From a checkpoint of a small transformer trained on Wikipedia: 35.2M parameters, no biases in attention or MLP.
Each number is 128 + 24 x the weight over its row's rms, rounded and kept within 0 to 255. Layers, rows and columns count from 0. Numbers have three digits each. The size before them is the row's rms in percent of the matrix's.

# down: layer 7 MLP down (transposed), 1536x384, rms 0.137, rows 1504-1535, columns 288-383
# up: layer 7 MLP up, 1536x384, rms 0.14, rows 1505-1535, columns 288-383
down1504 101:148121129124140119121135130144140143133136138182141136080096143139142146114122135117117109150172143132135093105111154119111096141114147106161158116111157140130154095070089152115102151110104094126135151115128125141164093100132142141114125102140092090077113090118131102125114133155137125161
up1505 108:115121115147177159122142096120128144118146169084107122083161144181189163117132120111107099110070075151182105154111162116133132169142141096118153100153121135111136115127124127126116104170113121141156134135099152140116151123149108091138128121166131137143143112071115093114133124145139138145
down1505 109:133112108122140106138124139113135133134062123118137080125152129144122127135139148099111127174123081125156125128108135162110094123104106098120116111070132137127142140145154136142109122150110113123138131128106128125135142103105112136113115102139131181103118114118110116117086128168128064123
up1506 087:149112093128134114118085090156125123125129100097087141137102128106088108137036152120113109113087141113122124152114135086086165136111132123181127144165140184111160126130128155134098127131144190142141156115132160125119118131165107130126124131152115134179116135129086151158070119134099102092
down1506 088:145138092104144114137129105149159153149113111120107095118105080147155145125154152099115144105148130159149118118079115150129144124132144141123131159126118115110105156133105122136127167134141153112100104125084128144165144148153086122115152109153145080151147102079140139132118133132098107119
up1507 097:115147141123113120127117122129098131160180133123146104112141155138139149145121136150153116134147058126129119111140112180153144115153107097091053132120122140102112135149147124132126122155159187119097157173088093131135089134108137143086131141100117085103133138103115114138141122132173163143
down1507 089:164159151128132147101133123098123138150167116109134078109120117150129095100114102094146106128135154115102109142125139122179157143142054143092147126109132110113130091139105132125146144148137168116100156163113124142117142096118139111151142084181142131069101137123109157106106135163119144103
up1508 105:147100097111115111149146063164134125145093114124152111122155134110135166181142143155154156124150105101110111120108123155133151148174096152099139109168104180134108131143124161140127124134068118098129137088144138183110136150106146148125112145136166137140124069105171098154090130086103133154
down1508 110:155153154155111135148126110142126108112124111108111107076120132160100157145162138123125095159125139143141115151143119065083091125115102130080100104114161112129091104139115103142169143080098128139131114106110112127121157158123110095137118073068103114118138098118142131100148113115114134126
up1509 106:128124168123139165160134165111097114091158120105111116129157110131092145113100113151108109108147109115133116139168111147161136155095129132137189098155107144131127160141168127149115122126124147126114162120151110097129099135142131169136102132129116113099130111138118129078104120151152068071
down1509 102:106147130152128153135146166114119108126147113130099134133138125121135143097101143148133131099143144125132068156135129103145121094114134135108110162106157131127120188172134131141149115096129167135103131175156133132088180099105129120137135134115135166147096125102101135147155127157173106143
up1510 083:160068105148144102103162131156109151088118144155118112159129082163111160112142119125105110104153129068100129153116131152088124130092121135118152193105121124106135137101111130115096138160145090099122134102113104116126146098141151144101104136114138131101121161120168090127142155152139165109
down1510 087:146116129201075144142155141160114113112156134128128061094110136141115137123126088144117135130096133121174180114112114105139117151136082130144146105118158170121124121147155122105111112105095135104107105160189091125111102134118143128124132128148127113122147102138133137123157119151133152161
up1511 119:109144164131139074142145107136114121078128143135128108165119129130106146153193094132140118143121144112106136177145121094148177131155157127128128093113073102083133169109127132124095124185100124138155122090119120121113098097113143132124131124144153139165109121065157117113122172118134134124
down1511 117:127124178128151107134141124112190151108144091086112130098113094103078153122162131109185142134136130137166143082127112134110100123127102126134076140127091149113101123131139139161114094143077108126153105107141122122117107092122094136104147138104133113074122121132153126157158134130187100139
up1512 101:141155114092132150125086114124125122114142135127115132145165117105107153159153115148092142119129115128104183113142135127149141083128123140108103186137154107128132153176137125138149129154138146097136142149145155116112124141096122132134148118122142107105105106188114133110156149094125146096
down1512 099:111104114143082128150133127150160079177129144138129098143130127127097154168136121126141115141144130116141147116121119109163115121108118134117160134143145110155129149082130106091155120103154102125080143158129103072127096149119132110150127118149080134153141112138097156122100095138125127083
up1513 019:127129122142155169137099132153109195127147153125110136113149196125127155104167137158111145162134122100106125099116110121110101127090127141151100136124141114089138146159118151159113170209140139109111112117166122126117143153109154130115178121171110152119143128128166110127136160204112087124
down1513 025:149120105109125100092154101180101142144121064154147138127132149065139114153137113136137100174114059109163122133155101137137115131093154132145160146142149131126123110144131120147134083084146121127119144121108120146088146149147052121122139138099116162141096124124173151120126177109104114151
up1514 088:102114139159144071115137145117122137141168125126145113120111164125097150150074087095114113117135132085125098113191150120131122075142150140130161133141146150130147092123107086133201117151135147140113122071170145184138108125061146136135129137139115137148139175118108090113116112174112143135
down1514 090:098139135154106127090093098122069106124101118105186121180142102146179149134128149115097156142071112102151157108132109116118166111139165088111158110098201096162123072105128132146107100098110117177110132125134136110094122137153126145135092095109112105120124124080158129131156155093112132121
up1515 098:143102081139105153149122171091125154156111155100107148145120128152106148136184117151123129120145144150125115099154129103102113140165104143162149114125096164149131149121150142127111106123165116158134109126102101081174126138125136142158114118081098130159128150104140173134075154193178127134
down1515 104:081123141126086114106161124112167083116093140080124123118144113154107101147180153171144116166140143131132101141167134087100110118129119075123124084092142141128126126109143146130128118085142124172099093150133107077154095105098150136101120132124139124155114100155094118122095107114155105106
up1516 105:134140150129128125121135155092128113116144136200139133134143072162117126139126062140152139129155137118182131128134118114188125130128135114130133149148135140115098120095138110151120152135162115126119142155152126146147140151141124118116134172174155097151163110160146132100153136129125159129
down1516 102:150136144149113141161148113122115112102143142131105135108132140130148123131119119168133102109118089116139140137134116127159123096161100143101069120124118180096077100085129130102168093137134159109143145159159109135139097113135128114119087163165110098112147084150080106128110136142117090103
up1517 099:104167125137136119097121138154149109095170115103112104116151110197111130126140110097106108090118110092106134133115123125135116148129131098119103144159176108099150118085112125113138142118136157146110122163177078065160124128136101119144116110210123094133107129139121125122156137123118139141
down1517 104:150100116150104092126126134113108121140103086122126157144130121152149100127141127130124144121118123121136135159146112134169108152110175129113091135115113112120115124125150078152121165127098142106168123097118137098147168107114160139105151130103138155088127137134157156168171119083120083122
up1518 101:109152147110137144140138121127105144155087116165113112150103102111106129141134113159163129152111130156155099169119149142133163130167128182144147136117108111127123089137132132174151116134099128155132134106151120164096111137140142099072119168142123135169146107112137090155102134136126102117
down1518 104:106106101115055119162093121139182109116137146165150097142114167141135143180081151155166130116148125127132143126112121140108128116109099195137113109100120092171134113130110120125096133131134163159142122146116093129105104121147128155141121120099123140148152109117079155104142130141097106070
up1519 108:126169089106134128097129145160156122128112118096123138144086121179128114093159118145122128098177089095100132184108124122130123129126170141117101114157088140148083149120079141131124103156112092153122153107121139166160075115138152121127149139122150142117117148131127117108102120111113130158
down1519 109:143097136156093117154125123124123118138139138138109141118073107158082112090083113170130101142146148124136145141121160115112187097148114130096150120164101108135083126156149124117124129164114110140104143102086119116163136128127145134148111108148124139121120160098106100193149146112156171114
up1520 115:159183143129111137089122104149130123127075114106126158152151113097143111116133113118118147132134104135116122126107128138135123122143139108120117141160124094146174164123160167135095114156098123142172163109163158192112132121130127130140137096110107169143186158145089091112163123066104122122
down1520 108:132152135094154126107127104131137111135115140099145125137152150139152138111166130146114132164129109127105113115125150144097128143126131147156144139125162138096186138092167144116135128118159117102129108141116085156133131158189134115097113082096091108182155124147126136131146104147110098123
up1521 098:146155138098140152155144137137163184117095165117077095132118123102129112146172138117163123124060132085116118137127136135082106169122084103122096095129130124120189170123148126138152139135128089134124143166151145135097136156123140121123076156132159154114126104119122065111163110152116148139
down1521 097:138119147099133118131136151125137128122114131148123158130120088147164182123119161153146133146123112090101155114162104140159110082142165128147142123083110125155157153131141168159063138118124105164112100149153144132095055128115164120152120142104105104138132148072123140118129100146119080125
up1522 112:130178143138128128142097143205174154117142086155119136102112098166149163134134123149105120107146130161119099123141155141124127137121160129096110162100091153154139147122120148127089113134140164083107115096165141125136130130128131114145100125132139109090168137133076114115132103113144113128
down1522 115:165158141122089134112080132136157138154102127101097129120094099137141081077168101166136149170117114134131138124102138116123114157146146084104100125094144148150135123097087151084108154121112116159164154156105149142125143164147129126128127072120171117144197157147134147147113101132146138154
up1523 106:121125132154143116065132104107118117095133148154148134167157127154168153118123160114113176143142159135135139111120125097130116116138154184153129120163136123126113165089152165129174098152129117076110135121138156123135145096117094102118124117140133150134125152115133171098099155116132048138
down1523 109:137114151134162082125124089118164099116115174091131106126153151101161106102131140160075108112096112126179067136120069129100108124137164129142138153088122119137135091117143110137116093126160145081158121055107143128146115099105137105178134169122140146140055100105111145136081154148153112192
up1524 107:099078106118114140130114147149135099121121110146120102145103124131123163120139127116148113100138135153119106117116144178051109105148138078162171146132123113125187115126142103149168143138115125108170138121140129120142131123113148141135118135096146138125158132126111186129141123144120122116
down1524 110:146103109147139120141153138121155153153156107140087137154076156134137152100135104134156097118166146125140163146110138103165155136139166154136117110125144140131164137097132183121099107178149125161068116143154175135106093138144143158143100134129131167110154127167088118157095150135125144118
up1525 112:126095164151111137149163123097116123153150100114117130151084136124095108125148132122088146106162124153134123136091122157198148137141167145100109109142147108143147142141130137167151059184136123115143119148155124123107101116076123155119170134127156114091121128117102094124126139175102134122
down1525 112:133105145125139115152132182147084078132081150166122117098140124144165154108177153145102106126077125141132100124072115129168133109129105145119121098152131101167091139156175139118111157133129145141147099115178140136090112100154155095150100177091122134138185169149110115136110108141116110159
up1526 116:108106138116137154165149117136100106105094082107103136117138144116130128157123107166146143146091117142152116112143112137123122108104120136135161143179147111132098103109096107178150125101137148141185112134135137117114145131168106126127092128125134111132125131143175115089104092140138118138
down1526 114:162167126126107115125162105118143110181123158097098123133115170123092120143115122103145173107145165082099138155132099078160121133149119149126146119101149081151104103115137142102120143112114144121120164133137105144104096135146085125157079143138143128116084113119133142099103132098121128126
up1527 103:132135124106193142210103094164145108147108120124115145120132090164072158140162137123140124161135136170122082128099114134145145085185126118137142112157146142166158139145144112092137169134135139146180128084116174186125146146156115148160078100136064153090127151132165137101139142120119158146
down1527 101:088107128092154091146087119197114094186136108084133152104129155134104110117132153156114121150083138139141151138094104117140123123169130138124109146143144170087143153091103106143106139098074157102142101104093157131143147110175125124130108136103092107128117182149138106109151123115109172111
up1528 081:079139126142138083127100164129127101149163144130163112143093168149134116136058102114142130156173093077152156097157132131098135136100164131133143111141124110166142090113135116166108125142168130088125124148111125142105114111093117126139116099142120103156127146115132116149117144153066141119
down1528 090:107127140143132144115146134128092103094148127108113178145127142113118121124130128181105126187114110133146157113115094140102129118083141146136094085109119151135111100152150138078070082131152102117146078128119099104063108140153170097098117132127068128121136102132106137108127105117173129126
up1529 014:114137138133152118146113138129154142124172141145148148121096096204062139113142108117122141113146118099157090170089114121090131139160121148122106145105095096140117134132151116188127147117154110137144165132109172137138176125104187119126117171140134097139143102127178116106073138093192120137
down1529 011:137107154144121038121170072141111137104113122112134160134097120102177064125147138185114113128136119097094126105136129133130107143103132118136097102136164133133114130105137104120123119123106137108107075111149115123104130162118128143107147109108153121136116137110123137108118128125116168102
up1530 102:113134144134125168128117138129114132089126093117064141134140134150091132104122101098110139088125125130178099074137137111145153125103178115115134157154138135129070151159142128103128105147126144103135123127109110163135131124097141164109118142141138081107138148135112139082127116122117104210
down1530 096:105096153131096110138144122119150066151134111103107142133115131108120138114127139100153140170125149102155131171084111127094133164102119136104176132120134148155128167158078126109124110111175089139143096119120107095129113105165125125115163127101160121099136124154078155146146137115109077113
up1531 101:127157120103147151138120076185099117121153138163096151116141162123090119127155113137095092094107150110142108147178117096092137136131072157121095114142129115145158096136118143155117119169098121114144125113158136136162154148096104163124163147139095169159163093157104149139132167151128090084
down1531 101:171100130113100096131098114124154112110173111159090116106149182104145113092143144119165070112129115135142036175140146118116136128127109143147098139124130153121118088112191130134107116161093128140146117152150082095171170130126157095174124154147114142110127168142120147119143130114121114110
up1532 106:122093106108114142126080096136152118137146139077135156085132047110090118112165148140096113125156148113133126047102139133134164136140148168134134120121106129125123125106134166151119082166099129128145123141139108169084143160134143158127145170144152098168099137147120153109136110084116099160
down1532 105:097088155116117118121152101179145121154141163115137142068128135119084132148129126114113117152114116122124093091175124086121180145139093124090118133116115121113119112142135139136105085142106160114118134156127116134088111095130129109141176143127120125122127118155136124129168140101084159133
up1533 102:141152101155101138131130149069132160173164118115087139123175147123121096108092155112140143102140102132156111169132109112136132118112096118110123100124154111096138137144129078121124172084127122115087134144128115181122096117127113148099123121160107134142118084150138156135128115110142117135
down1533 106:143143098127115169128123125107140140097150117120100166140121146114158076144148116098122132094132142135109138131129144081154154103166153127136158088134144108145146127171117120128113165142145139117120145115119105157122123119118127116067135083137122122133093104169105116144116135118179059124
up1534 027:129106153120087126143105151143152129102146144102150130121135115104150150159122104122127125123150134156144120137164145122115163086157141125126134100090107117138177102120099144147158129091139092120145114102112168143122149138134126107179142111124129115121158132116157144087089127142131125130
down1534 028:102158122118147143122146123143144140100122129081137153153129092168138088124103102135112110147086157141152110099106097132167179141140111126135091122122148088138118135147142108089119139115130147135119135128129104107152082071136155087098149119122112127112063131107140137154159117127108154078
up1535 029:123138136117118146124135164124100124143096131109137127126126141120115129091153067114110164141117119161124115104123124156097143193118143132129114130172101150138114097164099136102162161120101094082184129107099132120115164127115122091133099136159134145127120109184147138108137105152098122143
down1535 032:103103164152163144091139157114076132116105110143094204109118164096179130137120122155131079153105095101106167107129145137157116098163128161121102139133104126157159118130152128128151113125188149161122146143152166116151206130135150113132104106129134111107079112162121116135113141125125168140